config = dict(
    n_layer=11,
    d_model=320,
    n_head=5,
    n_kv_head=5,
    head_dim=64,
    d_mlp=768,
    vocab_size=16384,
    activation='swiglu',
    norm='rmsnorm',
    norm_place='pre',
    norm_eps=1e-06,
    positions='rope',
    rope_base=10000.0,
    rope_fraction=1.0,
    qk_norm=False,
    attn_scale=0.125,
    bias='none',
    tie_embeddings=False,
    parallel_block=False,
    init='normal',
    init_std_qkv=0.0215,
    init_std_o=0.0,
    init_std_up=0.0215,
    init_std_down=0.0,
    optimizer='muon_variant',
    lr=0.00661,
    beta1=0.93,
    weight_decay=0.0,
    lr_head=0.0075,
    grad_clip=2.0,
    warmup_steps=200,
    schedule='wsd',
    decay_fraction=0.831,
    decay_shape='linear',
    final_lr_fraction=0.02,
    batch_tokens=65536,
    seq_len=512,
    doc_mask=False,
    train_tokens=503400000,
    steps=7682,
    dataset='wikipedia_en',
)
Each number is 50 + 12 x the weight over its row's rms, rounded and kept within 0 to 99. Layers, rows and columns count from 0. The size before them is the row's rms in percent of the matrix's.

# down: layer 4 MLP down (transposed), 768x320, rms 0.0634, rows 413-441, columns 0-79
# gate: layer 4 MLP gate, 768x320, rms 0.106, rows 414-441, columns 0-79
# up: layer 4 MLP up, 768x320, rms 0.109, rows 414-441, columns 0-79
down413 101:60 64 36 67 49 35 49 32 33 37 33 70 61 50 35 51 64 53 53 46 41 44 75 38 38 53 43 64 48 53 15 17 63 39 75 66 63 72 55 51 52 50 37 32 26 18 52 44 44 40 55 40 48 37 64 44 48 62 37 41 33 61 66 31 45 39 45 39 57 40 40 49 50 63 33 56 56 52 37 61
gate414 103:70 49 34 51 46 65 52 34 39 61 60 49 29 56 76 51 37 72 54 38 60 25 43 49 46 60 32 32 67 43 64 65 51 49 44 63 26 31 47 41 59 52 36 41 46 70 47 50 48 50 61 61 53 23 49 66 60 48 46 45 28 33 60 74 37 76 43 45 39 40 36 45 45 77 58 45 55 55 51 62
up414 100:45 68 67 35 44 31 60 64 48 35 63 65 47 55 57 65 72 58 47 59 27 26 46 71 48 57 46 53 72 58 37 34 43 47 45 53 52 46 34 39 65 45 37 45 52 50 58 52 41 16 62 61 61 59 21 46 47 58 54 41 39 35 55 78 44 74 36 46 44 55 63 46 47 59 48 43 56 62 52 42
down414 100:61 74 49 64 50 37 56 65 60 39 54 51 63 52 44 39 62 63 55 46 49 43 24 49 45 40 56 60 47 58 71 28 39 76 50 55 42 46 62 53 54 39 62 41 46 45 51 66 44 47 54 35 51 56 58 38 45 69 41 46 43 53 46 53 41 27 25 49 43 50 72 44 33 67 76 60 46 64 52 41
gate415 104:50 64 33 49 49 42 37 55 52 32 28 38 45 59 59 38 41 64 71 53 63 65 51 42 51 23 59 35 53 61 71 58 42 52 46 50 63 53 59 58 57 40 62 55 37 29 55 67 56 55 64 73 40 42 42 36 76 49 56 38 60 52 49 61 30 54 57 63 64 54 43 69 42 56 67 53 65 47 40 32
up415 101:39 29 56 83 39 26 78 63 47 45 45 65 46 48 63 46 75 63 46 48 50 50 54 58 58 45 43 70 49 36 61 70 59 48 31 55 52 49 65 55 41 54 64 25 46 65 40 53 40 38 70 51 61 48 47 43 55 77 35 39 79 30 37 43 55 62 42 38 35 50 24 58 60 40 70 43 58 57 34 48
down415 104:43 51 53 65 19 43 45 59 56 45 37 56 54 44 56 28 64 74 60 37 43 35 47 59 55 50 63 56 55 47 44 57 53 39 44 35 54 66 74 55 28 43 21 56 47 35 38 34 42 43 69 31 42 51 65 54 64 50 41 42 29 40 36 56 32 54 55 55 40 51 43 29 60 55 64 26 62 49 42 74
gate416 106:62 70 69 57 49 35 38 41 61 44 60 63 76 43 58 39 53 53 45 44 43 49 51 58 78 35 57 47 55 32 59 37 69 45 40 62 74 46 62 71 48 41 53 52 46 27 46 53 74 19 55 48 33 50 50 40 48 61 50 61 40 37 44 54 47 26 52 54 47 34 32 48 39 69 45 48 39 62 52 55
up416 105:65 70 56 52 38 53 54 52 47 44 44 58 44 54 37 63 61 32 51 55 48 56 45 42 63 65 26 41 54 58 44 55 61 59 60 49 22 14 68 51 53 43 39 36 43 56 59 55 52 45 44 45 61 62 51 57 30 45 49 44 66 43 31 37 51 35 51 51 30 50 33 52 39 46 43 60 60 47 33 38
down416 100:34 26 56 35 71 37 62 31 45 62 19 45 22 52 40 37 71 32 46 52 50 41 77 48 51 71 55 38 45 45 42 69 56 63 52 68 38 54 66 39 49 64 65 60 52 59 41 62 42 59 49 49 44 47 30 48 59 49 50 35 50 63 40 40 51 69 49 77 27 41 41 80 38 48 44 43 70 53 41 56
gate417 099:51 53 57 37 36 60 61 53 49 40 51 45 52 31 59 33 58 39 41 46 50 61 74 37 47 45 57 63 43 53 48 52 50 68 47 54 58 57 58 58 49 33 62 45 47 52 75 31 68 33 61 56 53 50 53 52 66 62 49 48 43 32 72 58 48 30 51 42 37 63 30 59 63 39 43 55 73 50 42 61
up417 098:60 48 31 50 60 55 23 55 49 77 41 26 55 37 50 34 60 62 36 64 48 47 47 39 61 40 58 45 35 45 52 57 50 52 49 58 62 52 26 52 36 66 51 35 47 36 49 69 41 56 50 49 50 65 35 44 50 30 50 50 52 67 41 52 64 45 21 41 39 52 40 60 31 68 44 71 64 27 57 38
down417 098:27 50 48 62 51 62 42 47 45 41 42 63 38 47 55 48 41 44 48 37 43 56 49 65 43 49 44 52 49 38 57 56 59 77 33 45 73 66 45 37 42 56 64 58 63 73 40 62 60 31 40 53 54 39 57 67 49 36 42 51 47 55 61 44 38 58 51 41 55 48 29 57 42 49 47 46 53 40 50 47
gate418 097:31 46 48 28 58 26 45 47 61 62 54 52 71 52 50 53 51 43 64 49 49 66 35 72 62 35 49 71 62 42 54 37 53 62 53 66 30 52 59 59 59 46 42 37 52 58 57 47 61 44 52 52 48 50 45 66 29 55 36 46 61 40 27 61 56 71 65 43 63 56 48 47 54 37 54 63 50 64 70 58
up418 099:52 43 58 50 58 28 71 48 43 41 39 56 45 50 64 55 50 61 61 60 36 38 70 51 44 60 49 52 66 49 24 64 55 54 43 49 54 27 42 46 52 44 54 66 47 36 25 55 57 53 26 70 67 50 49 39 41 47 64 39 57 33 66 57 56 71 53 49 63 73 53 35 61 63 73 47 65 30 60 51
down418 097:59 57 61 70 56 59 63 40 35 53 68 35 46 49 61 54 60 51 58 64 49 41 62 46 54 32 42 47 58 39 33 50 34 57 45 37 41 53 38 23 44 44 29 67 49 51 31 61 25 64 58 65 37 47 61 35 22 43 65 36 56 55 50 45 30 52 65 58 37 60 52 42 46 49 22 24 52 34 39 51
gate419 101:69 56 52 62 37 47 54 58 40 69 33 52 62 60 22 43 40 39 71 53 69 49 58 52 36 55 43 65 53 46 46 54 35 43 29 37 50 48 42 58 38 47 47 54 30 39 23 45 60 49 63 48 49 43 49 46 52 36 40 64 33 54 24 55 47 40 43 44 32 68 30 46 44 34 63 41 49 62 58 39
up419 100:53 19 64 57 60 67 75 45 45 48 44 55 35 59 49 45 52 59 38 46 58 47 47 52 51 56 34 54 31 45 68 51 32 49 52 54 50 57 35 45 55 35 51 61 51 55 83 65 45 59 57 56 59 45 45 57 52 70 49 38 77 55 19 46 58 62 35 31 22 57 36 65 43 36 59 43 46 53 54 46
down419 095:51 32 48 37 65 47 63 60 43 45 56 67 47 70 64 61 58 39 42 32 40 65 38 78 47 51 50 59 59 42 75 44 81 48 62 50 51 33 55 63 41 43 30 39 56 52 62 61 59 41 49 58 65 58 54 50 69 48 51 47 44 44 68 69 48 56 44 54 48 43 59 51 65 53 57 52 42 56 42 25
gate420 096:50 62 48 32 24 51 23 58 56 74 49 51 48 43 43 46 38 28 73 46 70 49 37 35 46 61 52 49 43 60 50 48 41 43 36 57 40 27 59 45 58 35 48 58 45 44 47 50 36 55 45 72 39 56 51 46 36 44 58 49 55 53 50 55 50 61 56 59 70 71 43 40 32 55 59 38 64 64 39 35
up420 094:48 46 63 43 59 46 42 39 42 51 47 41 42 50 47 41 68 43 52 52 28 59 42 68 44 39 57 30 65 58 41 69 41 56 41 30 73 59 40 59 46 41 54 58 55 47 64 46 54 44 53 55 58 63 34 65 62 56 39 57 65 67 51 54 45 53 47 46 50 63 39 51 48 53 42 57 38 51 67 41
down420 093:61 34 70 67 57 61 39 53 54 55 48 43 34 49 52 45 37 64 46 54 32 44 64 52 52 32 57 48 33 52 48 52 50 49 70 36 38 46 43 29 53 52 43 62 58 30 48 43 30 59 56 42 47 39 57 39 68 44 36 37 48 13 62 42 58 38 40 42 60 47 44 55 55 22 31 51 54 22 53 46
gate421 096:42 74 52 53 52 68 52 59 64 46 32 68 46 34 38 46 64 41 50 57 39 63 23 61 53 56 32 54 61 61 53 56 39 65 65 47 56 51 58 39 54 38 29 43 38 38 18 67 25 68 52 42 61 43 28 38 50 45 36 55 65 50 51 68 55 52 53 53 62 29 68 37 62 56 54 66 51 54 36 46
up421 097:47 56 59 55 63 88 55 56 45 38 41 57 49 64 62 60 62 66 29 49 58 51 55 68 52 41 54 48 61 55 46 29 59 62 55 48 41 50 40 37 50 54 34 57 78 53 41 40 61 41 50 34 58 48 36 72 61 49 58 59 61 42 64 53 25 37 50 28 31 58 39 62 48 36 56 41 63 32 47 54
down421 101:49 35 51 45 58 45 57 55 57 42 36 48 54 59 51 59 75 67 51 54 55 63 45 54 66 79 28 56 32 61 47 69 71 45 73 34 60 54 56 29 58 52 54 55 32 47 51 49 42 56 56 58 34 56 22 47 42 16 45 52 69 35 50 43 40 45 49 41 41 36 61 61 53 41 51 52 71 63 68 70
gate422 097:29 72 51 52 58 62 41 38 48 32 44 30 52 50 47 35 33 59 52 43 40 67 50 63 63 82 69 46 33 57 41 60 50 52 60 44 50 42 77 45 58 53 54 59 50 75 58 53 60 71 40 53 54 57 41 45 55 60 44 60 54 56 47 55 44 62 61 35 38 54 51 55 54 50 39 57 58 34 57 56
up422 089:50 60 62 46 57 39 84 49 46 41 54 68 74 64 48 49 52 58 50 39 55 44 56 54 61 58 47 67 58 14 61 34 51 47 51 10 39 54 50 43 67 22 49 43 62 42 27 52 41 41 65 42 40 51 40 54 58 50 49 50 38 55 58 61 75 36 70 59 48 53 49 41 77 61 64 48 58 61 58 50
down422 096:43 49 43 48 52 76 39 44 64 62 32 54 59 71 36 47 68 44 54 65 62 46 54 62 53 44 31 33 49 54 36 41 50 36 60 40 42 70 49 52 48 54 43 46 29 44 55 79 29 45 65 24 55 47 38 39 41 61 48 39 26 46 62 62 37 60 57 61 62 52 49 46 50 81 52 46 65 71 38 55
gate423 093:54 37 34 42 44 48 66 42 46 55 55 25 40 45 49 54 40 54 49 45 56 58 28 81 54 43 59 58 87 47 43 50 51 61 54 56 39 47 58 64 64 38 55 55 61 55 45 53 72 57 57 38 47 33 46 30 37 61 40 49 63 47 70 68 35 46 61 37 46 70 44 55 36 60 50 47 50 32 32 39
up423 097:57 58 50 48 47 44 48 32 50 72 58 46 52 82 40 37 60 21 57 47 37 43 49 58 55 52 77 55 57 60 68 36 28 56 34 63 38 37 50 51 27 53 48 34 64 75 45 53 59 49 31 47 45 59 50 46 37 57 41 44 50 65 55 66 48 27 54 60 53 48 40 50 46 52 43 44 72 47 50 53
down423 097:57 53 31 47 47 75 72 44 64 74 55 56 54 44 84 38 36 60 57 44 31 37 35 53 70 48 56 66 58 59 59 50 52 40 21 46 34 49 65 38 29 47 58 31 55 59 42 53 28 47 51 60 54 35 66 47 50 53 41 61 93 57 61 57 57 55 60 49 46 46 41 52 73 38 60 61 52 48 31 51
gate424 098:47 68 76 44 50 51 51 62 48 42 71 55 44 35 46 51 47 48 45 53 64 68 25 45 65 57 58 43 47 24 55 53 31 26 49 51 62 33 53 69 49 51 69 66 68 47 40 40 56 52 37 43 48 40 66 41 52 76 31 57 74 75 49 59 52 70 61 45 41 60 38 52 48 47 45 51 61 74 44 54
up424 099:60 55 47 57 57 40 54 38 64 58 50 64 64 43 54 77 62 44 63 56 41 51 54 47 51 44 57 51 75 40 46 34 46 60 55 50 35 31 54 46 42 54 44 30 54 40 65 31 51 61 55 46 55 35 41 44 50 57 53 45 63 66 52 37 64 53 54 55 42 44 56 47 55 52 48 45 56 75 34 49
down424 099:21 35 39 53 29 39 62 37 56 29 77 18 41 30 44 33 58 35 51 29 58 66 42 38 63 70 52 59 66 24 49 74 45 50 55 60 42 38 59 74 52 42 57 58 45 55 59 54 43 53 45 57 61 52 53 37 45 26 50 44 51 60 49 36 60 57 54 49 50 39 38 56 63 52 49 37 40 42 59 26
gate425 100:28 45 55 35 58 64 55 37 59 36 39 52 53 53 58 37 58 64 48 50 60 50 28 61 33 34 52 48 57 40 48 52 50 52 51 18 66 63 51 34 51 55 63 45 13 52 51 67 85 49 21 53 46 26 49 61 64 54 48 57 45 54 40 47 59 56 32 50 46 38 17 74 48 61 39 65 52 63 57 61
up425 098:68 64 45 28 50 55 73 53 70 57 66 36 68 79 52 40 52 47 60 45 49 41 48 49 40 56 32 36 57 38 48 55 61 56 61 40 46 49 45 49 36 51 56 66 72 48 60 47 43 62 43 42 86 64 58 64 54 57 59 31 58 52 39 39 49 60 53 61 58 45 50 48 54 56 56 65 46 59 39 26
down425 098:64 47 60 68 64 43 50 48 25 27 75 57 59 41 48 73 31 63 54 37 46 61 34 34 47 64 29 25 50 45 37 60 41 54 50 27 48 47 85 49 34 47 48 43 53 50 49 40 70 58 71 58 39 32 67 59 69 55 52 36 64 53 56 46 51 38 54 43 57 36 39 55 35 58 66 42 66 36 46 63
gate426 105:35 55 48 45 62 58 35 71 42 56 36 70 50 55 71 44 45 45 36 47 42 48 50 37 51 43 25 51 35 39 55 74 41 41 17 39 65 55 60 61 52 45 66 52 43 39 67 52 55 27 43 58 57 22 44 52 42 43 71 70 57 56 67 48 41 43 50 38 45 49 69 68 54 53 46 39 60 34 36 58
up426 106:33 67 52 42 56 61 44 34 42 70 58 44 53 44 48 34 66 62 52 60 68 59 62 29 66 24 38 54 49 56 30 69 44 52 40 51 57 54 52 61 52 61 70 75 54 51 37 59 50 46 48 56 31 33 57 50 43 49 69 45 43 51 29 51 34 38 54 47 52 48 41 59 39 34 54 37 66 51 58 63
down426 107:41 44 62 40 40 63 67 58 65 56 27 58 72 51 63 46 39 52 34 43 49 30 50 68 35 53 40 53 49 52 54 54 65 38 54 53 24 59 52 73 26 34 34 52 62 59 41 55 61 64 46 28 42 68 60 38 29 65 56 58 50 60 83 72 45 62 44 48 61 58 38 69 45 47 54 54 55 65 24 64
gate427 094:37 54 56 54 61 43 51 68 42 36 50 53 78 71 59 50 53 48 43 60 86 36 68 32 47 35 39 56 27 39 44 64 68 50 47 47 41 60 55 47 28 45 30 57 55 67 54 72 67 46 50 61 47 52 51 36 48 52 36 57 47 52 62 56 35 42 57 32 68 45 53 54 75 51 52 47 52 57 59 50
up427 098:60 57 42 41 57 55 59 33 47 18 32 46 53 50 43 54 33 54 82 71 43 59 47 54 46 58 77 68 44 51 28 63 58 47 50 74 53 44 56 47 48 63 60 66 65 45 49 76 48 52 62 42 38 42 66 49 64 47 48 44 65 72 27 53 50 62 63 34 55 80 73 44 62 45 66 44 74 49 56 47
down427 100:44 43 53 32 35 50 53 44 58 53 66 49 58 42 66 57 53 58 43 55 42 41 41 65 57 43 51 55 51 42 48 47 48 37 52 22 49 68 54 53 41 38 65 52 44 53 36 33 47 43 55 33 54 56 40 54 68 54 32 41 62 27 68 47 36 36 49 52 36 49 45 53 26 52 44 50 62 43 60 65
gate428 096:63 38 62 36 66 65 31 57 47 72 49 40 36 60 58 54 49 46 68 53 51 72 52 56 45 42 61 52 66 26 39 39 51 66 37 39 55 61 52 66 45 58 49 52 49 32 53 37 21 44 59 46 68 44 39 47 58 40 53 32 49 52 36 50 48 41 47 51 44 63 61 61 44 74 22 67 57 53 52 33
up428 092:41 54 68 36 52 60 36 45 34 58 55 60 55 54 52 55 49 43 62 60 25 73 46 46 65 48 61 60 29 45 66 56 62 87 58 33 37 37 49 47 48 41 56 50 54 62 56 52 49 59 58 45 49 40 54 52 54 54 43 41 50 68 40 53 31 37 38 46 63 53 47 62 50 39 58 46 61 54 30 25
down428 098:52 67 37 64 17 47 77 45 65 51 62 69 55 37 53 48 50 61 17 40 42 53 54 58 62 52 69 69 40 49 51 44 52 57 44 44 37 48 48 52 53 48 54 53 43 55 27 51 81 57 41 52 55 66 48 45 39 55 54 75 60 35 67 60 66 44 65 55 52 22 40 31 40 44 65 45 40 47 43 80
gate429 101:52 66 42 28 64 76 43 39 66 36 59 65 40 36 54 53 42 49 36 30 69 50 37 45 40 67 49 32 19 53 48 51 56 62 50 40 21 44 62 49 51 53 42 45 69 56 37 64 55 51 55 47 46 19 34 47 59 52 59 55 33 45 33 42 51 51 56 45 63 38 57 54 60 45 53 75 34 51 52 57
up429 101:61 33 59 39 54 46 52 46 32 54 48 32 78 68 47 67 74 59 81 63 57 52 51 52 53 41 64 47 44 35 64 51 57 55 23 52 55 31 68 46 58 68 56 46 43 50 53 70 53 31 38 65 59 48 50 52 31 38 44 46 42 53 46 53 49 49 29 55 51 77 49 49 74 37 44 41 72 39 52 40
down429 096:57 69 43 47 36 60 53 61 38 52 58 60 57 44 54 75 55 60 46 58 50 61 30 48 50 26 44 47 65 55 40 67 39 26 52 43 52 42 68 61 50 57 37 46 44 56 46 60 51 72 65 47 71 31 64 36 40 42 53 24 29 53 62 38 25 61 42 58 39 48 47 52 64 47 38 33 55 51 51 70
gate430 097:49 87 70 56 50 51 49 48 52 43 58 41 47 50 50 36 38 50 52 43 39 54 48 53 59 63 63 54 60 50 48 49 48 39 46 53 49 40 49 78 59 54 40 46 43 65 42 62 54 48 45 50 43 53 43 61 42 43 48 38 44 37 51 45 56 20 39 43 31 39 53 50 31 50 57 58 38 66 34 50
up430 095:60 57 49 41 61 59 30 33 43 40 66 68 32 56 31 34 37 62 59 54 49 71 56 53 47 65 63 47 44 52 34 53 63 44 56 42 44 56 83 55 71 56 44 58 66 61 80 42 39 24 56 54 77 53 61 63 81 44 66 64 40 31 59 49 16 48 64 64 60 58 56 35 52 47 73 58 36 58 45 21
down430 096:32 51 28 54 50 50 41 25 45 54 52 50 45 46 58 33 52 37 46 55 51 27 35 19 59 34 47 46 56 41 39 56 56 43 66 66 50 49 79 53 40 56 43 67 51 56 18 33 47 50 76 73 33 49 65 29 23 54 61 38 49 22 48 62 58 49 60 49 47 44 36 57 66 45 56 53 52 63 37 66
gate431 103:45 41 53 54 57 09 48 61 55 56 65 33 55 52 33 59 44 36 34 48 37 35 50 65 36 70 52 27 56 43 41 22 53 57 49 26 34 56 30 37 42 69 43 61 35 55 68 53 35 49 42 60 64 60 66 32 45 44 67 48 67 56 75 97 67 49 55 60 62 50 24 52 34 56 52 46 32 46 60 41
up431 096:36 59 35 37 41 48 52 42 52 61 52 53 52 59 29 52 69 51 41 46 44 51 46 42 49 25 55 57 31 73 50 50 64 41 62 47 63 63 47 36 52 46 48 81 62 37 68 43 57 45 53 65 57 52 25 65 37 41 69 39 44 55 59 46 54 52 60 57 44 52 65 67 58 46 36 56 62 52 50 56
down431 101:35 53 78 57 67 60 68 42 44 56 59 34 63 32 44 66 48 52 36 41 45 49 58 64 38 39 63 26 39 62 71 39 64 52 33 43 41 42 27 51 65 36 42 43 20 56 43 52 79 51 36 64 32 45 45 39 59 31 60 35 35 53 73 62 67 46 66 56 48 54 32 49 78 58 36 48 35 48 54 50
gate432 097:54 63 59 37 50 46 45 54 35 61 55 27 62 47 60 39 36 75 47 60 53 44 20 54 64 48 44 53 60 51 35 55 52 55 78 53 45 47 56 32 57 51 45 50 48 42 49 47 35 48 44 61 66 30 48 39 50 57 60 44 50 48 65 82 38 70 55 53 47 43 57 56 64 48 41 63 39 71 64 56
up432 101:41 52 68 40 46 50 48 64 49 35 54 37 38 57 63 59 52 56 45 49 57 57 58 50 56 50 44 57 42 72 36 49 77 58 45 39 35 64 52 44 40 59 59 33 56 43 59 54 40 35 61 49 66 70 54 49 60 49 74 31 53 25 47 44 45 54 38 48 68 32 50 62 40 48 45 45 57 36 69 59
down432 102:61 37 70 39 67 47 65 60 59 27 40 60 57 69 53 44 59 52 57 51 45 30 43 37 61 59 44 48 48 56 47 61 38 55 53 40 44 61 35 25 53 45 70 46 60 58 66 59 67 65 36 53 69 54 54 53 49 69 36 48 37 63 63 56 37 50 44 34 64 79 48 54 46 35 44 36 45 44 61 40
gate433 096:33 62 51 59 44 31 30 38 38 46 69 78 49 49 38 57 43 53 57 56 59 81 53 52 65 57 39 57 44 54 38 51 29 57 27 38 52 54 54 40 41 41 56 79 52 57 48 35 50 47 44 47 39 51 32 36 60 37 21 34 56 53 53 57 63 35 59 61 53 27 31 38 61 54 58 36 68 43 58 38
up433 101:36 70 43 44 41 78 71 33 51 50 34 57 35 62 55 37 33 46 65 56 61 66 51 52 51 61 59 37 48 48 39 85 34 54 67 51 35 27 58 46 39 49 38 58 44 43 49 59 50 69 47 59 62 68 41 35 54 41 74 56 61 55 35 48 36 52 49 50 43 32 49 61 50 50 42 26 53 51 28 24
down433 100:42 36 54 38 50 62 53 29 49 57 83 39 63 54 30 64 47 50 38 67 53 38 69 38 40 67 81 13 64 52 66 60 74 44 49 47 66 62 66 47 59 36 70 43 50 59 36 42 39 49 68 66 57 46 56 42 38 59 47 59 61 53 47 36 60 25 70 44 45 63 56 63 52 45 58 49 43 60 53 62
gate434 107:42 54 57 42 48 49 50 53 56 61 49 58 47 58 43 66 39 19 50 43 37 52 60 47 65 60 42 57 47 36 60 57 35 54 34 27 53 52 66 55 50 48 44 40 32 34 41 53 44 57 44 48 51 20 57 58 68 46 33 36 33 56 59 40 64 63 55 46 74 48 63 59 58 33 54 41 46 29 59 53
up434 101:35 47 53 57 41 49 57 44 55 37 59 63 47 54 61 71 70 50 53 37 39 62 53 40 53 28 36 47 33 35 62 55 48 54 47 34 71 43 77 57 46 61 55 31 53 48 46 45 39 52 40 46 23 32 55 46 36 46 50 48 51 46 59 68 79 45 37 58 40 60 37 42 53 48 63 67 39 32 56 48
down434 103:60 50 54 30 65 44 50 52 57 50 45 67 61 41 56 81 42 56 64 25 27 37 60 58 52 51 60 44 28 47 71 45 47 44 44 52 48 53 66 41 46 46 53 31 56 39 39 52 39 49 67 20 63 37 50 51 61 53 55 56 49 48 54 47 41 56 58 56 56 54 77 31 67 48 35 44 47 51 72 57
gate435 099:43 50 36 69 71 57 74 37 55 62 45 44 58 53 42 39 55 45 43 55 63 53 29 45 36 36 44 28 45 44 57 54 28 67 59 49 77 49 33 34 55 44 59 41 41 58 34 55 81 43 64 68 49 51 30 88 40 59 35 62 44 51 71 65 64 36 70 56 73 52 62 44 37 60 48 64 37 48 54 39
up435 100:54 48 41 65 49 59 58 49 42 51 49 64 39 57 40 57 54 60 67 31 58 47 60 54 59 50 64 65 46 46 68 46 56 41 54 57 17 32 64 42 54 44 24 44 41 44 40 49 68 59 41 35 66 57 62 34 53 67 37 67 41 40 27 60 52 36 55 69 61 39 64 58 43 56 30 35 58 30 54 68
down435 101:40 47 53 61 40 63 36 36 51 52 52 53 34 44 64 49 53 63 46 55 62 52 40 40 60 58 68 63 57 52 60 55 58 40 35 50 33 49 57 54 50 59 64 45 53 39 65 39 45 42 36 60 50 48 70 44 28 44 71 61 52 47 50 54 23 59 47 56 42 64 43 55 62 51 70 71 49 57 49 59
gate436 108:65 50 42 43 31 33 59 33 56 46 53 52 41 50 38 68 45 28 49 51 53 59 57 26 57 29 24 65 45 36 70 55 90 54 43 51 57 33 40 52 56 43 60 48 39 45 48 27 46 36 60 71 55 37 65 57 55 57 35 38 56 28 46 51 54 32 59 36 54 55 54 50 53 31 36 58 46 59 69 54
up436 101:60 55 45 46 55 46 36 34 37 81 53 59 54 55 44 45 47 58 29 57 43 21 50 79 66 41 47 46 54 54 30 31 70 42 68 43 61 49 47 34 40 36 48 51 42 33 41 53 70 61 39 52 40 63 42 37 62 44 43 52 21 50 40 46 40 48 54 62 31 84 41 32 67 35 39 44 72 82 36 44
down436 099:56 35 34 75 53 59 37 47 52 49 34 63 64 41 54 44 65 68 56 67 62 43 50 66 52 55 70 31 45 48 30 55 23 50 65 39 62 38 53 49 23 69 49 37 50 57 34 50 55 62 38 27 30 59 21 54 68 44 45 54 49 68 63 35 56 47 44 50 40 22 52 46 46 60 42 44 53 69 42 41
gate437 111:50 60 37 59 46 71 60 51 56 96 56 44 49 52 46 54 41 49 42 37 64 53 33 49 47 54 35 46 51 41 73 64 31 60 39 51 38 54 44 54 52 14 52 48 75 47 46 63 45 62 33 66 51 52 44 62 56 28 30 39 65 42 50 36 78 69 47 66 49 52 33 32 72 62 47 48 48 39 63 59
up437 114:52 58 26 68 65 51 44 55 63 56 76 41 42 51 46 72 40 46 47 45 51 62 55 66 56 63 65 52 37 63 70 53 49 59 46 34 62 60 47 45 37 38 54 45 45 65 39 62 51 49 42 58 34 29 50 48 47 40 56 52 73 60 57 49 51 52 46 56 43 33 41 51 64 69 48 66 54 26 47 45
down437 104:36 70 44 59 34 62 18 80 56 50 48 42 62 40 54 28 37 43 55 51 55 59 52 47 57 46 53 63 47 54 57 40 65 27 38 20 44 42 58 35 64 43 48 39 53 54 32 57 47 51 70 73 64 53 56 48 62 42 52 48 48 36 46 41 61 49 54 41 56 77 60 44 53 57 53 40 48 43 33 57
gate438 104:32 53 73 60 38 46 49 69 45 41 50 68 57 58 50 63 34 44 65 33 53 47 50 49 48 62 37 62 54 62 65 48 46 44 55 72 56 34 40 84 59 45 37 47 43 45 54 43 58 34 69 51 45 61 32 41 61 41 73 48 49 32 39 49 55 43 58 58 27 49 63 43 50 68 42 40 48 49 50 33
up438 096:52 41 59 75 51 51 58 49 71 55 64 33 28 45 45 29 50 47 79 42 28 54 55 47 53 70 34 43 50 55 77 54 58 56 47 60 52 34 48 59 58 53 61 17 65 48 66 61 52 49 45 49 38 42 51 26 62 50 53 67 35 28 76 45 60 30 43 68 70 50 45 52 39 52 42 51 68 64 74 36
down438 101:63 37 55 45 54 42 53 56 48 32 61 59 72 44 67 67 62 53 43 46 45 51 64 67 57 53 27 67 62 40 50 47 56 37 47 41 53 48 47 45 37 50 62 15 31 55 47 56 81 36 55 72 69 66 37 40 60 38 39 34 45 41 48 59 62 67 65 68 54 46 30 47 65 51 63 44 25 66 53 66
gate439 100:42 27 41 45 59 57 65 63 46 51 25 56 54 51 77 52 17 52 45 39 47 84 67 43 54 47 46 37 42 57 60 55 56 44 36 50 43 42 49 58 18 41 48 66 61 53 49 62 54 45 43 53 59 53 38 51 52 45 43 43 45 48 56 53 56 59 39 32 55 52 40 48 39 38 47 39 53 54 57 50
up439 099:73 60 67 46 50 55 34 29 55 65 40 53 42 44 49 35 64 49 68 71 60 36 56 67 69 56 55 40 68 51 45 52 43 35 53 54 27 52 53 51 44 60 33 39 42 40 43 57 35 67 37 52 50 26 53 46 57 44 46 58 42 56 62 54 34 69 43 52 42 42 46 35 56 32 67 79 55 63 42 51
down439 097:45 60 61 63 43 16 70 52 45 70 64 36 42 42 67 52 65 50 25 44 65 67 55 72 65 46 46 41 46 58 71 60 39 65 44 67 49 36 56 59 63 40 37 47 41 66 49 33 45 62 50 60 68 51 48 53 21 43 59 62 57 51 45 33 70 42 61 71 58 56 47 68 46 49 24 55 45 55 67 44
gate440 101:48 41 70 36 53 62 70 60 43 38 45 56 53 57 52 51 75 59 43 52 43 46 12 66 55 53 46 47 50 33 49 57 50 58 45 57 55 49 36 38 53 63 57 45 32 59 38 26 53 72 42 61 45 43 58 36 54 44 51 70 44 34 41 34 55 34 38 51 57 58 67 58 47 40 51 83 58 52 49 35
up440 098:41 56 42 64 56 34 49 31 50 49 54 48 60 44 57 58 45 46 45 38 21 54 68 31 57 52 61 61 58 64 43 46 50 39 44 54 51 55 47 60 58 31 39 73 48 39 58 70 64 55 69 40 37 23 34 45 26 50 49 31 35 71 70 50 66 46 65 53 35 49 45 41 55 50 65 52 25 40 51 49
down440 103:50 70 34 48 34 44 68 40 39 44 61 21 57 46 58 52 54 55 54 45 62 62 47 47 58 33 37 68 66 54 48 55 52 37 62 67 63 57 43 65 57 47 48 41 16 46 49 65 60 37 49 38 51 46 51 45 58 53 25 53 48 62 63 52 49 40 49 52 56 53 75 51 65 57 56 38 67 41 59 42
gate441 098:45 53 34 47 62 31 63 52 60 54 51 47 39 46 67 88 61 48 55 65 49 28 48 58 53 43 43 47 27 31 77 49 44 61 49 37 56 70 40 60 67 36 62 65 51 48 49 79 64 49 41 59 73 31 58 28 43 59 75 40 50 67 68 38 35 32 55 46 45 48 57 42 58 64 70 49 33 63 58 45
up441 097:35 44 36 56 46 48 41 56 52 67 43 59 66 30 21 46 43 57 69 29 37 55 46 55 44 49 51 55 51 45 35 41 48 87 49 58 24 33 44 45 70 34 44 49 44 52 65 61 59 46 26 37 50 49 64 57 35 60 43 66 34 44 58 55 75 48 63 56 54 49 49 49 70 54 69 54 50 57 53 56
down441 100:32 45 55 54 38 49 36 38 34 56 59 67 61 59 39 48 40 39 49 56 63 45 51 67 54 53 52 33 51 59 55 47 51 48 50 64 40 53 29 25 30 52 51 55 48 62 46 50 55 55 61 38 47 53 72 48 41 31 39 37 61 41 29 55 52 52 37 54 64 74 46 59 38 34 43 60 61 45 71 64